config.yaml
init_std_qkv: 0.0247
init_std_down: 0.0
schedule: "wsd"
Each number is 128 + 32 x the weight over its row's rms, rounded and kept within 0 to 255. Layers, rows and columns count from 0. The size above them is the row's rms in percent of the matrix's.

# layer 21 attention query, 256x256, rms 0.188, rows 215-223, columns 64-127
size [108 100 102 107 108 101 101 102 107]
[[ 69 126  72 175 122  85 129 147 157 200 123 124 163 133 149 154 147 169 128 169  64 124 153 162 125 170 125 165 114 113  98 126  95 107 115  70 110 155  78 115 159 128 117 119 175 141 167 185 180  85 181 118  56 183 105  89 113 128 113 135 114 124 111  88]
 [192 120 198 170 119 143  60 162 113 148 161 118 162 107 152  82 146 152 111 168 103 123 140 127 134  86  99 118 132 161  79 123 129 122 154 129 116 154 111 116 133 138 200 118 141 108 142 108 110 164  93 101 119 161 118  95 169 130 142 122 160 115 137 192]
 [127  94 120 110 111 153 150 133  99 130 133  76 120 105 110 137 159 104 133 172 131 124  55 116 113 129 121 107 126 120 134  80  65 144  94  82 205 156  85 132 109 139 152 102 126  94  75 143 127  68 107 117 116 118 159 173  75 181 110 207 126 124 161 116]
 [133  72 210  88  96 130 128 134 147 115 172 184 106 148  91 120 122  98 128 132 133 148 110 129 120 251  51 162 146 163 177 149  79 107 169 157 105 171  90 116 143 144 115 112 143  98 111 128  95 109  98  51 142 143 143 166 109  97 156  97 166  87 113 160]
 [144 111 162 125  95 167 118 117 172 121 149 102 147 150 105  70 110 156 181 140 141 164 166  90 138 121 122 145 173 119 125 123 148 133  76 140 103 168  95 106 174  81 167 199 162 118 129 137 134 121  97 151 118 100  98  88 166  98 142 137 107 133  96 148]
 [115 127 109 133 105 167 142  92 146 148  88 139 179 149 171 154 118 163 108 102 109 147 116 140 166 193 143 128 152  75 134  58 136 114 103  87 129 113 110 114  89 113  91 137  87  71 138 109 147 148 132  68 167 148  99 112 113 119  96  97 215 172  48 111]
 [133 146 157 154 131 114 203  72 105 170 154  95 102  76 141 125 118 119 113  94  89 146  98 108 116 139 173 121 154 159  71 126 136 147  78  73 159 119 175  98  83 138 135 109  96 188 180 113 116 197 168 142 191 101 179 140 111 104 131 212 123 143  71 121]
 [152 135 100 139  41 124  83 129 116 109  84 152 114 123  92 117 145 170 133  69  51 132 212 155 176 176 133 113 157 180 103  89 158 146 176 128 179  80 187 117 134 108 188 143 124 110  84 100 108 113  98 148 153  96 138 153 107 111 117 104 117 192 137 124]
 [139 109 185  72 165 147 120 116 147 179 106 115 107 185 184 131 144  79 132 130 194 151 153 176 115 196 172 137 129 125 136 119 159 113 151  74 130 109 103 140 147  90 151 130 112 167 163  90  82 146  76 128 151  95 137 117 120 143 111  98  70 134 181 136]]
# layer 21 attention key, 256x256, rms 0.189, rows 215-223, columns 64-127
size [ 99  95  99 108 103  99  95  96 103]
[[120 132 135 119 151 102  95 101 169  89 103 133 119  92 108 162 127 189 200 166  72 127  89 135 148 175 160 125 128  85 104 111 125 137 152 108 121  90 122 159 138 121 139 108 138 204 137 121  84 146 152 174  20 156 197 130 112 129 108 107  95 159 115  87]
 [166 140 151 171 109  60 155 163  66 130 142 135  88 184 157 118 101 128 120 139 137 171 143 159 150 118 130 128  76 156 128  92 133 131 194 121 144 100 138 169 110 101 112  76 146 132 157 190 158 132 103 151  88 126 122 118 125 131 128 157 139  71 203 116]
 [ 95 134 149 131 148 124 117  69  92 159  73 139 131 154 192 172 193 120 182  87 116 133 151 104 132 112 155 165 104  67  79 128  99 115 200  79 186 108 141 134 130 120 150 116 110 183  76 139 137  69 141 109 144 101 117 128 185 148 133 210 135 194  84  83]
 [ 90 116 141 137  95 111 124 145 113 126 117 167 154 105 115  88 136 132 172 142  73 116 130 146 211 190 118 176  92 125 153  85 110  80 140 173 143 140 112 169 149 104  87 227 129 131 176 107 149 142 108 144 133 126 142 145 134 123 130 117 123 114 128 104]
 [178  79 117  50  89 187 130 131  46 156 134 152 169  23 155 110  61 123 174 146  94 139  73 122  87 108 132  86 117 153 103 223 148 137 134 188 182 152 154 146 163  59 132 109 131 205  84 116 142 100 139 144  96  89  68 120 104 139 175 145 124 113  95 110]
 [109 119 128 172 135 127 193 126 126 190 161 158 132 155 116 100 150 127 129 138 137  92  85 152 136  92 134 119 110 123 146 146  76  79 141  77 140 138 132 150 130 120 141  97 164 100 138  91 118 179 138 121 148  44 126 134 149 184 146 104 152 144  79 116]
 [ 92 160 132  98 131 152 159 116 124 158 170 134  88 140 140 111 171 132 114 128 149 130 156 118 181 127 145 118 100  81 132 206 136 100  77 173 121 105  94  84 160  74 111 130 107 130 178 165 106 130 107 117 163  71 145 171 164 146  91  91  46 148 130  94]
 [128 115 100 105 133 130 108 124 187 157 159 109 142  85  80 172 179 131 114 165 190 131 149 112 142 172 115 161 139 124 154 127 118 212 127 125 136 162 145 158 163 168 100 110 107 118 129 146 145 193 185  82 132  98 102 141 135 168 151 142 143 119 108  82]
 [102 105  93 117 151 139 153 150 114 132 111 131  62  99 149 146 143 118 191 114 121 133 102  96 134 163 146 126 111 192 113 135 117  99 125 120 131  97 158 118 121 101 159 128 115 221 153 139  87 150 133  10 122 153 202  56 108 116 134 140 109 101 105 156]]
# layer 21 attention value, 256x256, rms 0.213, rows 192-207, columns 64-127
size [131 123 127 128 129 136 122 132 120 125 131 129 116 119 124 114]
[[141 149 121 160  92 133  65 121  83 135 122 154 163 130 130 146 113 123 110  89 148 117 120 163 132  63 107 160 104 103 118 166 114 149  99  96 150 176 122 148 106  75 132 119 134 139 189 131 165 141  98 161 217 136 143 118 100 117 100 114  95 136 122 137]
 [122 129 135 115 171  79 158 115  40 149  74 174 104  64 168 146 119 102 174 162 107  73  56 171 142  99  87  82 119 106 138 135 114  87 148 114  84 114 188 117 115 176 173 131 104 125 150 142 132 123 106 167 166  85  81 149 143 114 176  98 128 162 126 102]
 [119 133 141 150 133 136  92 133 152 111  88 168  26 203 108 166 163  53 141  95 105  66 145 107 155 128 169 130  90  76 153 171  96 116 144 133  64 105 115  92 143  98 124 103 128 157 122 119 180 117 110 165  70 196  52  74 113 122 127 154 128 138 144 117]
 [130 104 188 129 170 143 155  90 159  86 117 139 176 103 188 159 137 170 136 172 142 124 144 151 121 103 151 144 122 193 142  95  85 181 114 151 141 137 170 118 150 117  95 179 159 121 152 119 151 153  86 173  97 125  88 152 158  80 183 100 137 114 209 141]
 [155  77  82 169 149 143  89 181 109 134  92  90 159 118 108 191 101 124 117 207 140 156 138 148 103 155 120 169 122  87  89 119  82 151 155 117  60  79 121 150  47 146 130 128 122 110 129 145 115 145 152 130  86 115 102  70 127 171 144 126 147 125 132 186]
 [193 141 140  80 162 132 168 141  48 178 175 131 147 113 165 118 151  92  83 159 145 126 144  86 186  53 149  91 109  52 125 172  84 150 134 170  88 139 144  71 127  96 124  85 155 166  77 136 146 141 132 114 141 169 206 112 157 110 106 109  94 150 140 129]
 [132 139 133  97  87  81 149 159 117 122 161 114 128  62 113 149 131  87 125 132  27 158 136  94 175 183 140  88  95 196  79 151 133  72 156 133 108 132 115 121 155  83 152 117 101 170 166 120 166 123 172  83 154  95 165 125 100  85 109 189 135 134 160 145]
 [ 99 129  74 104 160 161 123 110 179 149 117 151  78 141 103 155  81 118 106 134 111 164 145 150  69 125 151 102 227 119 131 167 112 162  89  94 134 144  98 137 107 122 100 159 118 171 104 137 122 136 155  94 114 125 101 135 111 119  61  90 181 136 108 148]
 [ 94 128 104 141  82  84 143 209 117  83 128 143 126 111 143 176 124 144 150 131 128  83  73 180 108  94  86 118 147  69 134 112 173  91 113 150 148 131 157 194 164 133  90 125 102 113  95 108 157  76 122 109 117 107  94  74 126 115  97 115  98 168  81 176]
 [105  84  48 162 165 171 161 129 130 132 128 103 102 134 174 140 121 122 141 174 128 127  99 138  69 104 166  61 143  68  77 127 101 123 153 125 150 127 132 147 139  83 158  89 155 125 129 124  76 125 198 150 143 133 136 143 137 139 159 101 163  95  99 150]
 [ 85 125 157 124 166  96 148 197 158 126  78 149 146 114 142 140  89 141 173 130 120 121 118 144 169 119 118 167 123 176 101 109 166 109 157 118 121 104 122 121 191 128 110 188 100  69 110 170 116 115 194 114 183 129 125 126 105 130  68 150  69 108 143  54]
 [100  89  89 113  66  83 126 121  99 145  71 154 151 123 101 183 229 133 166 101 163  70 129 146 114  74 125 158 125 190 123  68 119 101 174 160 173 104 145 151 134 115 109 169  78 103 159 110 116 138 150 216 102  90  83 118 145 127 122 174  81 120 139  96]
 [124 165 135 142 134 180 111 122 131 143 160  80  68  76 140 109 122 127  88 134 100 108 161 113 178 124 117 126 114 136 121 177 117  96 187 174 112 130 117 147 176 119 114 102 100  92 141 119  79  89 115 116  81 178 182 212 124 179 148 159 121  70 169 149]
 [116 131 149 143  95 147 183 146 163 106  81 116 118  95 177 117 118 106 161 186  85  78 100 164 151  71 153  88 135 172 120 112 176  84 156 140 148  88 167 166 124 123 151 141 116  59 119 128 108 141 150 183 137 162 129 126 193 159 117 152 141  98 121  86]
 [165 142 169 101 209 166 108 147 146 102  92 120 174 165 144 113 132  95 114 155  83 147 123 182  67  75  94 166  98 130 119  74 124 167 128 132 112 106 190 107  92 133 167 123 211 137 128  61 124 184 108  96 131 144 192 136  79 106 152 177 116  69 207 146]
 [152 126  73 158  99 163 142 166 173 110 157  89  97 174 131 163 146 134  86 144 119 171 136 134 106 209 108 184 132 174  73 124 185 136 161 159 143 124 132 106  74 100 111  81 151 108  77 147 115 133 126 173 163 148  86 107 137 182 128 146 121 101 117 128]]
# layer 21 attention output (transposed), 256x256, rms 0.197, rows 192-206, columns 64-127
size [129 122 126 127 132 138 120 133 119 129 136 132 114 123 124]
[[152 173 145 136 164  98  93 166 103 110 104 165 176 104 138 138 134 141 144  89 164  73 135 147 139  45 149 138 160 117 104 124 150 148 136  79 119 128 129 134  77 108 138 121 149 179 173 144 199 146  70 104 225 164 138 128 142 109 108  37 135 123 147 119]
 [139 119 139 134 100 124 147  80  37  97 127  94  95  96 112 134 109 131 178 121 134  92 136 172 125 101 139 116 144 123 119 103 122 117 111  83 110 163  67 165 110 107 146 169 106  48 112 169 161 113  80 175 137 136  93 138 106  97 179 128  95 161  89 177]
 [ 91 161 130 125  95 180 104 116 106  83  89 125 107 183  87 238 169  89 121 121 101  95 135 102 130 141 139 170  97 107 120  91  68 109 153 140 125 109  94 100 123  68 187 104 139 152 124 104 117  86 122 156  91 130  93 114 161 182 122 115  74 143  85 123]
 [114  69 139 144  78 122 169 153 192 106 116 112 146 122 154 169 140 147 187 148 118  95  89 167  90 113 151 142 118 188 150 130  87  97 117 136 161 132 242  99 120 146 183 163 106 105 224 108 184 160 168 142 120  88 130 181 126 110 173 192  98  99 131 115]
 [151 100 103  94 156 173 129 141 137  92  78  60 157 137 124 126 146 113 149 168 162 102 148 148 134  47 189 113 215  63 112 143  98 174 151 150  90  98 153 140  79  80 118 161  96 105 126 120 123 149 132 144 107 148 149 148 129 114 144 125 165 145 124 162]
 [ 69 133  96 111 141 132 129 114  96 127 214 131 156 156 115 148 138 102 114 115 132 118 142 120 188 123 125  43 145  80 121 170  88 114 101 187 129 174  98 120 156 111 101 107 170 134 129 154 162  97 171 102  95 145 205 143 103 144 118 139 130 120  64 123]
 [110 170 142  81 109  81 169 124  88 127 197 124  89 103 121 170 189  63  88 138 124 138 188 107 175 154 120 134 143 168 119 141 146 162 157 170  76 159 122 173 174  99 101 172  91 164 127 143 126  87 157 119 100 133 165 113 149  57 127 123  99 105 186 148]
 [ 83 157  39  98 130 162 158 100 104  76 165  98 109 126  97 181 138  82  98 127 157 186 116 171  93 105  98  94 141 135 151 136 156 136 102 118 153 164 120 150 114 120 142 138 111 155  80 174 110  91 114 123 125 158  66  81 115 141  89 167 166 127 120 182]
 [126 122 117 130  74 110 148 136 134  88 127 129 118  88 153 152 127 140 137 159 125  60 131 101  97  82 135 117 129 139 107 129 218  63 118 186 129  94  94 151 106 140 121 103  84 141  75 168 173 112 101 136 157 124 108  93 125  97  89 131 141 137 119 146]
 [211  91  47 169 166 155 120  92 151 107 102 101 135 124 108 140  74 135 139 177 135 182 126 133 112 132 115 129 170 110 104 121  69 133 107 135  43 164 151 108  49  95 162 125 123 128  83 160 125 142 156 112 175 110  91 127 167 157 125  64 195 136  72  81]
 [102 148 172 126 135 146 116 130 237 146  87  68 113 133  68 188 141 132 121 125 195 126 153 140 160 130 159 131 127 173  97  77 147 154 125 141 135 132 113 131  81 114 138 170  76  53 126 152 148 118 162 123 194  79 121 112 129 117  31 115  63 105 152  95]
 [126 136  99  87  82 124  89 129 140 162  88 151 160  82 115 149 198 178 156  56 138  90 139 169 132  95 173 152  91 169 104  90 146 145 164 106 102 126 156 163  80  76 141 185  72  74 109 135 152 134 124 195 126 151  97 149 158  92  75 154  66 129 147  63]
 [173 165 175 125 140 171  73 163 160 193 184 107  66  51 102 146  76 117 138 128 129 148 135 103 112 133 118 137 175 132 109 126 137  89 150 106 123 129 159 160 200 102 138 160 108  90 172 143  81 113 103  80 110  71 119 186  99 191 232 120 136 131 118  92]
 [107 119 169 153 199 104 178  90 176  60 139 153 130 130 176 121 136  86 165 184 148 145 100  91  90 123 160 143  96 142 132 121 146  88 114 129 123 101 149 117 157 148 104 194  79 113 116 111  90 119 163 148 148  77  98 148 152 153 105 167 145 108 131  66]
 [134 134 185  90 176 173 119 150 154 160 165  88 179 144  92 145  96 116 155 158 169  76 111 156 125  78  92 129 147 173 118  92 153 186 123 121 112 142 185 141  47 118 155 146 146 122 118  90  90 138 131 142 170 120 138 156 121 104 174 149 116 101 102 154]]